{"rope_theta": 500000.0, "init_std_o": 0.0717, "weight_decay": 0.0, "schedule": "wsd"}
Each number is 500 + 25 x the weight over its row's rms, rounded and kept within 0 to 999. Layers, rows and columns count from 0. Numbers have three digits each. The size before them is the row's rms in percent of the matrix's.

# layer 8 MLP up, 384x128, rms 0.0829, rows 228-261, columns 64-127
101:515467544485473452503540499564496483500448514493532460475500542495461494531506468473514480488509491503517504520505489470513509498513411517442491507500508519490508494509489481505519496508458468
098:482511523471524498556481527550479485496558498488521539498549512544489516525470519497470487472523489529487480486543498515484511483487472516529498527481531495507479550512528503465491502540466514
084:520521536461493511524532476535497468491475521517463500489540518467521517449513467534515487504513491502502512488524460498513498521519474531480498538504494462515489499502427483527500484525556470
087:474506538504509511489498431490550475483453540501487498512469464526488489510515487466495467528521513531463516526525490538463512480501429531531458507492482522485486494499505534503501504482475534
112:459497508557521512495521457501500535492513513511473475477507529524486499514482505530483497502474486498466531466508570470519491521492480547424420498482523530499504502514490478472513514485442486
103:500539462496517502442477514495528493531488512502473531456481520521529501494506489492486520504509488485489496464465447454530503535516463545514525503473547498452480497519474515537492501498521516
106:510482515481521536474478496482492542495478486499491488511501485551475512524532469500538492492512487520467483462520464501523493466455488485459517474511488542536457501529501506511490511531543497
108:513498512469494493521454458514484507514481533517477463492477515469495500492509523526471516544555547550480556502526547502497493517523509537512479500514487490546509528524519517498514488498492484
109:505483528474523499514484545547473499511485471483491474520518516471556472502466513462549507503511495528499483514512482500537529555505470474490501522488462512499491488521471500494525553494479465
094:493537506554536482535474493520485466492529508490503449527526478446469503498484504518491507485529487539565483489504517502499519482485484502550527514500503499485505522497486506498533476530525456
096:483486482511481532486480565481476466436535523504497511522491490503476507507464511550516486526550503486461510511487529480491428474486529525500521522444495522537530477543483483517495500471474474
100:511437537450500488480519528511522411538472499497466490472503485505465514503504434519485514452508497536513485488505488504511522526504539496498499539486478488464523492494539481520506535504521495
100:508465462462434485499506491486507502537477524493514559458481483488470517485456506508501514504457461536489503493509497498537483492524489478523510514521506474549516504474496492499489479494453483
102:479434531482478508485525454541528521497522525527501518487477504495466508481524501471514501513537493449489507493504476522497578475583463519469539485489498496526460477534516456499499479510464520
095:494510500491525494471458563501486519540485472477507559495500484507501473531523491446517457475462505525494486506501486518454457476478542449494512511491493485487485485478494481560536460541496494
088:543503461534486508507526511488497494516527550517524476485473535487520476532524538475480505507507477517507556551488492506457533512476488497491460476487495495510447492486517471547492439493493495
096:536456534471478478538526488552474543501481502492502516489489522476516488497495500496507522519483471521554483522502500472529514519509513518511493468505531519525488457494515453535489512457532499
103:459490482546467471519491507511455506517509480495475500529466484559466506529514514478504501522528489478513500507487558511502481499544519534533502502502517453509500507560494499484480504520512499
104:505568492483556500511486479497489471484492494449491533469461475474512527507438506473508465466512511464527471530496542488441532508486481464530533532478539516478504514508495506443513504474511548
113:492474559488453487507481472503497489480504494490495496468486510462502536508464507449519482475532503494574473483488540515549506503488503509493539534494483503517517463499516504484492494475501469
106:536496510501534533488508465511478535490480494490499457503510475517461517442473497506505495510507478471500478506472473494476501515534494496483491546519507548515504461526504508509471512556476494
096:498528483525472506497526544515473520510478499419527513478507504521496455506498496468481484514443513520532524506489516531550505509443507462453494509546501539474483479466447543458497496502509503
089:468534487493481504476502519482498508508492523499464500493502532532479502471471508484519489502477502486487496497511498503509537510503489528517525500501484453529457492498522499520506492512444492
101:499474503512465480481491502490519525459490500471475497517549528513474487505536488480529483469535452521496507489534481472479490511503497516488507532476504492499523461492477506567457499471534479
095:478453521499488492501520507512474502492478483527475550508433488530485500533500509483488525487545513533447456475532503479497508466515510516473522479493459490515481486489478470490507504544459531
105:476498486515504496504546475528509499489512501500474501507513508499492529505491503524550522508474506518485551483549492488522503522479533552534500498479499475506542499471520504461522458469456521
102:460558520497481470475505490508518455522485491481544527502472491512492504484518529511532506542527500484502469512529455503443536520474463490475454471479501526539552515449499524501508486516488487
098:454508483522501563516513489536474464477498503509490496503526474469528468475514504521514483492492474477471489511479555506514510527517518441510479470505489541499508508510461504526493506525518430
107:542527453557491483498496460537464494464491508554490454497499524482485498477478478559480442490438423495531523492506481543498517538506479477469498495494502505514506521510496512527483514469495509
096:480493499490501452491536488468446485513479488512518493557508485482472515520504526485527505468508504519523545523490505534533561454487491470510501527522534486529472513486484524450502478517533530
095:491520505474493503514490476481494485458521480519482447485474490524481502470522496486524484483518481499525466513501491514514434513504484485466526509519540497496543533527546492526487529509516520
113:515495470507535450445486546502458454493493556498440519540475483461502457483527520480477459498519492489491513524528505461471502502488508477510525514472487487494478544524492474509505469477515519
096:500460524485487509485467506527510476529513490493509508519510521472512469507514507483470527484447527548488475466540480552530457520470522460540530476528465486515494533495501487549499478537490519
095:528547531502488526493494512503484513470468505477521475488541514495520496450503452492472528486474484430511455473483546530465483467528509497511472503526473530473533500494463453480504517503477514
# layer 8 MLP down (transposed), 384x128, rms 0.0826, rows 228-260, columns 64-127
100:479534567558520471489519508550481482484472500546517478502521547503445493523449486480491460487504501491463550469516493523485504508460480527525495523483481545510495480484494507491477487474511474
095:511512526492476565482503526472505477519434502473516543461472557493480470496474474504515502518484485468541546489501488528514454524470480474473540501506526492511497503477507523528492476473511503
088:481527451470499499483518489497519526527534495488527484494489436501527532507515502463518515487510465496516474509464454478515481459526476508500481494528537491482513542514506461518537503505450526
097:487515515502485497506455509488499483520497503540504490459522499460519467482480487500512517525501474506502514479454500505485476493524461542511480473486492503476509534461486502485540494495490502
105:540505505526474484500511455472508486485477477506513471487513540450497505469539478510476511533483506523495516496486510522517472476452519534509493445534499528507535503482504517461508478450537474
102:494514510467533536528533494539532507506507488494504491475505512564454486492475453516501551513517508483525504483481463499514486531456486480469528523494503515492533522528455483536513520456514509
107:456497482458501487525517465560552531524479475531499509483533487513531520493487502513490459500504476497511479472502514491528513520506480482458486529487517532514477506493507518449518475523540490
099:475455498483482564529493531517572512542501522506509531498513493495491484442521498487449494537476492507519482540481464482471519496475507524484490498480571514477531496502522501526503521524505515
100:525463499451518545495479497504466469495467473516516491543450509500503502512506523508550485471525493509509544500505497462508552497468495557479474486508538518497494506460489490474510544489526482
094:482524508488507487516531517467515503483495516466482495508507507457470529511548503471467507468458479515503485454477527495488489492511492524513531474466486439494495497497485496513518522497508458
101:513505470530492499466530470546511489506483488503502459531512498536532519531494556507447494538493478501462525450549510471477493518471502502510517510458487457498482479523495527482514501483515455
098:486492518452458488499500493489487500480471457536489520519492497518545489520491470517528516493527512515560501483500509502523464472520518518500500540498539503468524472480522489503474488492477465
100:498492505484507567499474474532553535484516508461494463493512471473533528509511524508496460490499493471529503515484510486517497481487460515457464517488535534513519516532484522534441516458517538
101:517501518489483441477535507488502490478485490474518486484536489460470498493469519466487507508496526517474535467449491518483562473494484505487503541476488550491486487559469550545499501502514523
096:502531530495520482517462475478484532513508523522498515517479490485529488485459491508524527485514487510473509484478505517506546554538478527526489492498512503502450519525458483533499526509562494
093:493521520469529508472530533486506470501472497490492495522495469546461524487496482467461505483499496482464458492482498562470472529489498505488501529468528479539528490503522495483539456476456521
100:469517485488513534519493471498478467511513499466492477471476521474508494455453453515474522523503481511473508503474471504548510507497540528459483482501529490492477485491566499479514472479486506
099:497499573522489447531496474515511461520491534478488517465489507497495501525504554491513504535502471450499482531461446519451481480492509501549519509483486503522534526520539515481485475486477529
107:469516537521458504482523469515498523504527500495480523527518511518500505484456507463535503482531492530543492543501481484506478469547501546498482530520542514477460502524489502537513491468492538
115:509465513506474468530462459512470465519499512513504523537474531477500507523510458512534494442525505499542506498533533505497523523479535469502507480521492488514464516502482536500492502517539484
098:483496525502501490491475507506525467514521491479468527546527478492539521540528528500466462462476502497530490530502494464507459511512492497496525497507497501549495505484480507499505454447486504
099:473497485502500462507495506505508463528539495463490486505533449525468515527522571478511489515483554520496504439454488504466532515534451491507492495531503489484517511524519483503469484489488513
094:478511512472485483491491480460513485518529518488502485504472499486498497525508458478524532513489494506486519526502524522507501508536493504516531486503467463503479490516492498491501535496502531
097:536538505477479473515536505463480520483497490453496543504477490475500504492450481454494531517480505449494523494534477501511540503489508539479480499481520491455523488475518524486478514471501480
096:475485478529508533504489471469507528490478525474513489529545504453502484519485497538513481503507488533499512497511496515514492523527519483485524539530524470480520519515531547483526520498473480
104:519474457543534470483527444477493509477541532527534492467514527501527490499528512524488482535508525523474514482515528475532494533469464521495467492473509483517502467488458465472477490473474509
097:457513497527504551516508471525470448521509466501520464494479524517506509454486556534530503528493514490488462493517502459504471479520521498505520529509481478514506458484519489447520502528500499
100:530486481473484476523474533507515460525527515505469489521467505501540492495458506533527543499538523491475527550488464511561479522491509484516524504489490530493506482506505466478492514473501519
096:477505531494518576553484507524488523500477542495481496548534529537511513481501500488503524517493520487486471497474520510495439505527508522498509512548516498517513504521472542495498474500519471
096:474525506518540512519500493490482485512482537492522461536466486487474475501533535459488492519494455501454519462520541481520498541494499511487492502481499536507490483484557512489531508473475476
100:476518459507485467494525496519473527545478459499508504458470496508498480507511490463517476484516501511557494496473452472497521509485502530503493490488461492502529498545486498491528539492556497
108:520521529486491428502514455515495496516514541539490506479470508460442517496450484514525524468526528515544481498554506484452514543480515465507500498501534552525501492502507508513506483505506470
085:500495550520534520462495502494464501564517444534502505519496484486541508536500536531457500470494491488520492536561478496498470513497499509502515522507500525492505488517511478521539467527490480
# layer 8 MLP gate, 384x128, rms 0.0826, rows 229-261, columns 64-127
099:499545502503501516523481520483536482492479513497450517486473518504524526484457495522506522483483500471545548503473491497523448504469501496539524469450508481508524478502473533505463523483529464
087:472525486517495494516526542488504497469488499508489523509497509481503491496524527559497490481473487530512506495473525533466552488446502456484481489489480446459472477487431546497504486473504520
093:471558500492543515495515470485467520485471446530506532525521510491538513499469521492464516515505490492490498498478547509502464496486467512431481473525519518477516494516463548498508507520535508
101:501535527531515458448496470545504541511499511454529465490528513533518478518492480520464506514536492490504517503472508478515476501491462522500499497442507512500480529523509503470535511500508506
096:523550510515471497507525501496530501491507506521506508499508503519547473461480502490468528462492496494469482520522503523451481496553489519551521534481503479530501478503496471527509510494471487
107:485514497503513488509494526533495419536519510483500491507522494502557491464457471489523488498465483498477542536519482532526513467485493512497531524499543521470533494483525508509505526520497465
117:496520496493525501467501491502516510499490473484475521493508457499548458496501463492526595496498487448497484502460453479519495497509479485438533454497510503452488509506548474494480501540478488
103:479561490481473514486529493474517477502527483513509475483462481510460491507522560511510500533540495477482512443545503496468497422510492514497483519500523493457456482478499459531490484487542522
096:476508488516513485497483485500510477496505485462520496459528478477494471507416497528484536506517524511523519527534456481543478510433484513486548487522490514488494478519506487464512492499488490
102:468507498522484479482476453547511482527467484485537484510459527515515486505517540469513458488475479487501467485531507474498506517520493459473496443461529471509513496506515498502510451527538491
094:472503455498496493504498497475570493469545509517498527485515512514500505464499492468483480512507477523494487520498505511463505453519468482492463493505528525466544484514459489504466507490480497
102:459490507534476533477510490522534515493482515492501484498452491488502502518498516486494511480495497469538560529490515515460473459412457505501523476477526548524510537510438552535460498502513504
095:511476463451508505504533476454512499523534535505491503510462533521521484472535484484504478529502524429437517546474545497505522494466460465460486465484521460543484479503474476518516521511503506
097:511511496524485480507512539484490542489523534483536446496477469446529502483473516452506525515489529493530469518532512484533509498472496520506518549520405464543449512481509498499505503486521476
095:495520512491528523529465489455523552450467505475495481520505453501494526519531519514502526525515550472425441484523461486479470465500459496471510469457480514470539498486477525477535515482490465
092:526441516486533532478524476483517512489463513535511524495489516479448481548467547533454485475527488483553514549506506460510493496531483499504487536483478508499502456488495498505494549471509511
108:489521466500489507500565523464478540502528544500524547537453488525505522483490510501516505520451533487487531531484496490492485479519469506539498470495425475524521454443498510520503494519494513
099:533512521513530477517511495507497505485461506497517513502506519548512487502535498512477523495513475488487513506483490515494506490515504506488505498571544531478500510452464516502491477474456498
111:505531453462522520476494500498511511502513496523528471464508479518553499498542495472533480537501502482478517497474492479469535522491481533483492468483504534422498487502496464498486493513525524
119:526500485477529521487519472529460486510470508527460501493506469510477545476486535485517511505469484523473487532486542452505507531511486482476510523508499501541452514502465482517465486487535512
104:533510468547514520509516502529470491523491483522510456483492525517496478521480481500499445468483458518511505515517481485550498485446509534464522496471502502499493536506453479469520519502519493
086:501489495486471511512469462504482494502526514532463518466505501493480471514473493484481526474505495491493474520490468507527454426495511519471537515468511537456481521511474496524519509482525525
091:427446475501491531526471468519507480535503475497504511458480517512494483511516529506479502496548513529483492486476518514517483490489489518531518459504474536497469555522479496533481507481522500
091:467499474519494477524506508545474516485510497514495523478459485499508511553525551474485478450515498544488484465497512487473526459520470530490493500517499510503473457495477473527537512523479495
099:487509538489536522533486462491497484523475507525519466508498479548515528486521516460497562507533526488485483424497514473499510494455501513478477533481497487442464505493474494497484510507473498
100:518534475493518544506496508540567484500526503504531492490543481477503525492458528492565512509501464501476473474492497482467489480496486540471495504470553468533462506507462546459480489546536480
093:491511503495466483530509515473546460492512523467501480513549492467500471489496466514504520488520482515465496552499484471487468544505500481526487504494474476495508518493496523523465460522556486
106:482531487543520481524552539479576488464529503503514521544519522487510450483482523479493518471484483469495500500499483490488517506541555524466494520502473491508506524533520487504513522515456501
094:517489527525501485504491499506525543509508476461531534458510487469505492528488511504453502535499455480523506517461496487500509473509512484507490534531510466486518490497428494534464506507519526
099:535518486498472490498539483515493537506498511499494529509507480499495524495532528503500479512519513478500470551479534482472532474524528463497501531498448515521535475491490491472463499480491486
107:484489499537494530537521505500483517560532489538525478533494542468478528459516499502477466499476530479482523513497471515543516494514489524474538500510445478500474513501473523532509475560464483
094:470540455493518472526521491489510531528509512509459494540516509492445531514497488487516477512481466470500528532452468511514538471535549494508489512537504490482481492506515523499464523539467524
091:473483534526521435507507532495535495478484468484543489468518466502507548486471478510548471509506467490430471490450497484505510510476483526479529459509527484533469522514515495498486531524500527